config.yaml
hidden_size: 96
num_key_value_heads: 3
vocab_size: 8192
norm: "layernorm"
positions: "learned"
parallel_block: true
init: "normal"
init_std_qkv: 0.051
optimizer: "soap_variant"
learning_rate: 0.00619
decay_shape: "linear"
batch_tokens: [16384, 32768, 65536, 131072]
train_tokens: 127900000
dataset: "wikipedia_en"
Each number is 50 + 12 x the weight over the matrix's rms, rounded and kept within 0 to 99. Layers, rows and columns count from 0.

# o: layer 3 attention output (transposed), 96x96, rms 0.202, rows 60-63, columns 0-95
# v: layer 3 attention value, 96x96, rms 0.223, rows 61-63, columns 0-95
# q: layer 3 attention query, 96x96, rms 0.185, rows 64-76, columns 0-95
# k: layer 3 attention key, 96x96, rms 0.176, rows 64-76, columns 0-95
o60:54 72 62 48 38 56 49 58 52 48 47 71 37 55 77 41 80 49 67 61 43 46 50 44 39 31 48 67 61 66 47 39 42 53 39 43 59 44 63 51 52 56 52 65 51 59 54 49 40 55 59 70 45 35 51 43 35 52 50 35 43 53 44 71 51 40 72 58 32 52 47 43 37 56 70 39 68 50 36 48 41 40 52 46 47 37 49 55 48 52 47 47 48 40 36 55
v61:39 59 33 45 33 55 44 53 65 61 58 43 46 45 60 56 61 46 42 31 56 53 46 48 52 56 43 64 45 50 58 43 61 60 38 45 51 59 36 43 51 48 48 68 33 47 41 43 41 52 48 53 56 57 43 53 48 55 45 56 48 55 49 62 62 63 46 56 44 69 57 50 67 60 56 38 56 59 52 48 40 39 45 80 39 56 49 71 59 50 41 59 65 43 56 68
o61:35 37 46 45 40 57 61 42 47 42 57 40 54 61 47 82 52 62 38 45 54 48 39 64 58 48 46 23 54 49 41 58 52 47 42 51 65 34 49 48 53 48 40 39 52 62 55 55 53 42 58 47 49 55 60 51 35 58 33 49 58 52 47 61 45 42 33 38 44 37 50 56 49 39 35 58 49 50 48 38 67 64 56 41 53 40 39 52 44 49 53 56 29 62 50 48
v62:51 53 68 42 25 65 49 59 49 60 46 52 44 63 35 33 51 45 67 53 44 33 66 76 61 54 55 53 46 39 59 49 49 74 40 45 48 50 53 50 51 41 55 46 55 74 57 60 60 46 50 74 51 53 41 58 66 44 63 38 55 42 29 54 56 55 69 55 41 33 79 57 60 40 48 46 48 48 61 50 36 38 45 33 69 53 60 36 55 33 60 62 37 56 43 39
o62:52 29 46 63 45 45 60 67 87 48 44 52 62 52 50 56 64 40 52 58 49 71 57 31 57 69 52 80 77 53 49 61 35 35 41 41 40 68 57 42 44 62 82 65 35 37 50 38 46 56 60 57 54 43 66 40 42 48 42 60 43 56 62 34 42 37 35 65 64 53 46 54 32 69 54 57 44 50 37 74 49 54 45 43 30 57 47 52 50 37 47 45 56 38 55 58
v63:49 71 62 33 50 78 73 41 44 60 39 50 54 53 37 57 43 33 43 68 57 47 56 57 57 64 45 35 58 37 47 46 40 30 40 42 69 39 66 40 53 26 55 48 55 65 76 43 46 40 68 38 38 35 36 48 50 57 54 56 48 52 30 43 39 39 39 59 34 42 38 55 72 69 59 45 46 46 44 42 62 63 61 50 40 47 64 63 41 57 47 39 56 46 60 27
o63:37 85 40 53 56 37 50 46 49 47 33 47 52 53 48 34 64 47 48 47 33 46 30 42 51 61 78 76 42 55 43 50 39 59 58 52 56 45 50 54 47 72 58 44 41 47 45 49 31 69 38 52 67 58 76 70 38 30 47 47 43 35 54 57 48 47 59 52 61 52 67 42 44 27 40 50 72 49 35 32 39 30 53 51 51 58 34 53 64 43 62 53 55 65 42 43
q64:57 33 39 32 49 37 48 54 57 69 50 57 49 42 38 51 55 56 61 50 53 65 37 53 58 28 50 54 42 39 48 44 55 44 36 66 44 55 27 34 63 46 37 51 46 47 36 52 59 60 52 36 32 49 36 43 43 34 53 54 42 55 53 52 42 52 61 61 57 26 40 41 60 67 39 66 52 40 45 57 48 41 45 64 55 47 50 58 30 33 58 64 52 47 46 48
k64:58 58 63 45 48 44 57 54 46 42 49 56 42 57 48 46 37 52 36 48 30 29 35 52 40 61 47 47 41 48 62 51 47 46 70 54 68 34 61 61 52 50 55 60 68 44 33 48 32 53 46 53 76 49 48 51 46 52 59 56 45 39 38 49 56 61 52 53 57 44 41 54 45 47 46 39 59 39 36 66 24 62 41 30 45 27 52 50 44 45 54 42 37 53 48 63
q65:50 48 41 57 54 48 52 63 54 45 57 54 53 32 42 59 47 46 58 53 37 24 26 35 45 59 54 45 44 48 43 44 49 48 36 45 35 59 79 32 72 42 53 36 42 62 40 29 49 42 44 62 49 34 48 49 49 54 38 52 53 47 67 48 57 66 53 51 57 50 52 51 45 57 55 65 52 44 46 55 56 46 48 52 45 63 52 50 43 46 40 54 39 44 58 57
k65:62 67 42 37 36 40 45 53 43 57 19 44 54 72 69 59 56 44 31 36 49 67 51 46 41 47 36 45 61 55 57 51 43 35 51 49 60 53 33 53 39 57 54 43 56 44 62 64 44 55 57 49 50 65 45 50 32 49 36 51 41 41 41 43 48 56 36 54 33 59 46 69 36 41 34 48 57 39 45 45 63 61 53 51 43 36 44 46 53 43 42 58 40 63 56 58
q66:43 61 67 44 54 39 52 65 32 57 44 59 74 43 36 57 58 45 42 60 35 49 67 24 57 44 44 38 48 38 52 38 51 58 55 32 39 73 70 45 37 44 67 67 52 64 51 28 53 52 47 41 49 60 46 52 46 50 58 46 58 47 51 58 64 44 48 70 60 53 69 34 74 62 52 49 62 57 52 55 56 46 43 56 41 54 57 62 39 51 49 43 71 54 55 59
k66:43 47 39 46 48 38 58 50 43 51 59 39 42 55 49 38 43 62 43 54 50 44 43 39 30 35 35 50 39 32 49 54 35 51 53 53 68 40 39 42 55 43 44 50 85 64 40 57 48 53 51 56 50 57 56 86 70 50 48 59 44 54 45 60 52 43 62 40 55 36 63 51 76 38 26 50 43 34 26 67 41 41 62 59 54 36 54 43 44 53 44 65 49 46 49 45
q67:52 44 67 38 51 68 45 70 64 48 46 51 60 51 51 78 61 44 54 48 59 40 38 52 69 49 52 38 61 70 75 56 60 63 56 51 55 44 51 42 33 62 51 45 42 64 49 56 40 52 55 54 50 50 51 41 48 44 48 48 45 52 60 53 41 76 56 41 44 46 64 37 32 52 63 30 47 51 67 59 69 57 48 53 41 43 41 31 44 51 45 70 48 72 40 45
k67:40 50 50 44 43 43 36 52 39 53 59 56 41 56 58 38 53 56 52 70 38 49 59 40 53 42 47 67 48 36 32 45 53 61 52 48 62 63 49 46 46 59 50 56 67 43 62 44 45 53 57 41 43 53 63 61 54 60 67 55 38 50 39 33 48 29 55 46 63 54 47 43 64 42 50 41 59 75 49 59 55 53 40 47 63 55 79 55 38 60 54 47 46 45 57 72
q68:42 37 60 35 52 52 52 65 61 41 50 52 20 34 58 58 45 39 58 49 45 36 49 59 44 48 52 47 77 77 61 65 65 56 72 44 46 31 49 46 66 38 80 55 11 46 42 37 66 50 68 39 53 28 33 41 54 55 45 50 33 52 56 46 38 46 50 33 29 69 30 36 33 53 66 33 45 48 60 56 49 42 66 48 27 52 60 66 56 41 48 35 26 48 58 51
k68:50 54 45 44 48 41 35 33 41 68 70 30 64 49 42 75 64 47 67 56 65 45 69 53 42 84 59 54 71 26 46 47 55 54 31 43 51 47 46 54 37 49 38 40 50 46 42 40 24 48 31 66 43 57 66 45 59 53 63 36 45 44 74 44 26 46 52 34 53 75 67 27 49 33 46 51 56 65 71 51 73 58 34 63 43 49 46 25 67 53 55 41 63 67 35 54
q69:61 51 70 45 62 53 58 57 48 66 62 65 57 43 45 44 34 49 50 61 51 49 53 47 47 61 39 42 35 38 64 57 38 50 58 60 55 26 64 51 60 58 57 55 46 54 58 46 57 54 56 56 36 35 77 30 44 52 48 25 40 51 35 53 50 42 57 45 41 51 53 52 42 69 50 44 54 60 45 48 68 65 45 56 42 55 52 44 58 53 66 51 34 56 41 77
k69:50 53 49 59 45 42 29 52 37 50 42 37 38 48 43 50 59 67 43 48 41 69 66 55 38 50 67 50 58 49 32 28 59 47 51 39 49 79 17 45 37 43 49 50 65 40 38 66 43 55 62 54 53 66 44 57 49 51 52 47 36 51 65 70 38 32 50 49 52 46 51 55 58 39 49 37 50 42 56 51 59 35 50 43 51 58 63 41 26 54 47 39 45 58 46 39
q70:62 59 47 61 45 34 27 66 57 52 28 44 48 48 58 58 77 69 49 58 34 40 50 34 56 37 38 45 42 55 54 40 49 51 38 52 70 57 58 67 52 66 35 58 47 51 49 56 45 61 61 44 43 55 34 49 52 74 54 55 83 62 61 57 46 63 67 38 50 33 65 59 39 50 36 59 56 40 49 79 47 42 33 30 39 48 53 48 37 66 42 47 57 55 40 33
k70:45 51 62 56 54 53 55 25 47 34 54 51 49 67 55 60 35 40 57 45 49 42 49 54 66 49 57 59 37 48 46 63 58 50 52 43 62 48 53 59 35 46 46 46 46 50 56 60 49 51 31 46 50 48 49 58 65 47 40 69 47 66 39 56 53 60 52 63 34 46 34 49 49 42 53 40 34 61 33 48 42 48 41 54 58 67 63 51 66 43 40 49 45 34 60 33
q71:58 35 55 44 68 47 47 40 59 81 69 67 43 46 78 37 34 54 31 70 38 50 46 48 54 62 45 55 62 65 62 81 39 52 71 50 51 46 47 62 47 44 47 29 31 46 44 47 67 39 34 49 51 61 45 58 54 30 35 60 24 52 60 33 42 38 70 57 56 65 28 54 50 51 54 24 45 48 50 57 53 51 35 32 37 75 56 39 87 28 52 46 43 48 55 63
k71:67 57 38 49 56 69 32 45 38 34 42 45 56 48 34 60 55 43 60 44 41 59 67 45 48 54 65 59 66 37 47 39 54 50 50 37 41 57 67 41 52 64 48 53 57 42 65 59 55 55 54 61 59 30 72 55 71 52 48 37 53 50 48 33 64 52 45 29 54 55 68 44 54 44 66 40 54 59 57 44 41 43 42 69 52 45 43 43 28 44 53 51 50 53 44 66
q72:54 54 42 43 38 47 54 54 56 32 57 46 61 45 62 51 48 53 60 51 69 48 47 60 41 69 53 44 60 56 20 41 50 35 65 60 59 42 60 53 48 43 26 48 41 61 55 68 39 35 36 51 47 54 58 37 62 42 28 43 60 34 48 48 51 43 55 70 40 50 45 54 58 43 53 36 39 49 29 35 62 62 51 56 51 52 48 39 56 25 50 36 65 43 45 45
k72:51 54 43 53 60 55 31 44 32 59 36 23 51 37 52 51 44 50 58 36 50 65 56 43 54 52 54 39 43 44 49 57 43 53 79 46 53 42 52 59 44 56 63 57 51 40 67 53 51 49 70 63 44 39 46 47 44 61 71 56 57 53 36 50 44 38 60 40 30 50 68 59 34 54 43 61 49 72 63 72 49 64 53 42 43 57 64 35 37 55 61 49 47 53 59 54
q73:42 55 62 46 39 53 56 27 51 38 68 66 27 49 56 49 56 34 39 34 51 49 47 61 63 49 61 43 48 39 48 68 52 59 44 56 62 25 51 37 42 34 44 63 35 43 69 50 60 63 34 48 63 44 80 50 49 51 42 37 43 53 67 39 58 48 63 35 39 35 65 56 33 45 60 43 52 40 56 58 37 63 57 36 54 46 25 63 74 47 46 41 38 56 50 57
k73:60 45 54 55 64 67 35 65 60 72 52 46 60 56 64 59 39 45 68 59 51 63 43 45 41 41 52 60 59 56 49 34 52 44 43 51 33 68 64 39 60 40 46 44 40 41 41 53 27 25 89 55 47 45 41 51 52 42 62 48 43 41 46 55 39 50 61 48 37 75 40 38 47 61 44 45 43 68 55 50 70 54 28 50 34 37 44 46 52 36 56 54 33 44 32 51
q74:38 54 67 63 60 51 55 61 40 31 45 53 54 44 65 40 62 58 49 38 51 35 37 57 53 50 53 30 63 63 36 44 35 54 41 55 51 55 56 36 36 38 61 69 45 50 51 28 49 42 52 51 47 47 19 42 39 48 42 47 61 54 44 27 61 45 46 54 54 51 29 67 54 58 67 58 56 67 63 31 54 33 48 46 38 65 31 50 72 43 62 45 42 47 70 49
k74:52 47 42 45 47 43 34 52 44 46 49 26 50 59 62 62 45 41 40 60 46 65 50 51 34 37 51 55 53 51 51 51 75 55 70 62 43 65 58 63 41 51 50 48 62 50 74 66 39 49 37 38 51 38 47 39 42 49 49 51 45 47 62 49 48 38 50 36 24 54 59 35 56 52 44 41 53 49 52 46 45 43 64 74 69 62 75 49 50 53 41 49 46 56 41 46
q75:53 37 53 44 58 27 62 36 58 39 36 57 44 61 40 44 72 43 32 40 37 43 53 53 50 27 55 52 13 65 47 60 52 44 22 45 61 62 45 58 44 32 61 55 57 57 61 42 65 69 55 53 50 53 51 53 55 55 50 78 73 45 68 68 40 47 56 41 47 27 23 65 62 47 34 60 75 21 27 43 21 60 35 52 43 59 61 60 55 47 21 53 53 36 64 25
k75:66 49 62 37 74 62 51 38 56 52 62 47 30 59 53 41 46 42 61 51 51 37 41 65 35 51 36 53 76 72 47 51 37 45 75 64 48 29 67 63 65 76 32 40 23 59 50 47 70 36 40 54 73 49 32 57 68 57 30 43 23 49 43 31 55 52 57 44 72 65 47 41 45 46 48 59 32 48 48 51 39 36 51 56 35 70 42 40 89 48 61 40 47 55 55 35
q76:58 46 56 59 40 41 59 58 76 48 46 41 44 66 58 37 44 61 21 48 52 51 50 39 44 60 51 74 31 32 49 50 54 69 43 45 38 48 62 36 63 59 59 53 43 58 42 46 67 45 61 49 46 56 32 21 44 47 48 61 62 56 70 60 34 35 43 54 34 21 40 65 46 22 44 68 54 38 37 40 50 44 55 55 45 39 54 60 63 71 48 37 44 39 55 45
k76:51 55 50 37 66 63 56 32 38 51 48 40 49 43 52 58 54 60 36 50 59 35 45 53 51 53 45 47 54 81 43 73 48 62 38 55 46 42 46 65 37 58 44 66 41 47 23 52 56 47 51 60 53 27 35 39 48 42 61 68 47 45 46 39 38 49 60 60 51 71 21 69 59 62 65 50 35 49 73 54 38 52 47 56 38 78 54 62 62 30 32 44 66 42 51 47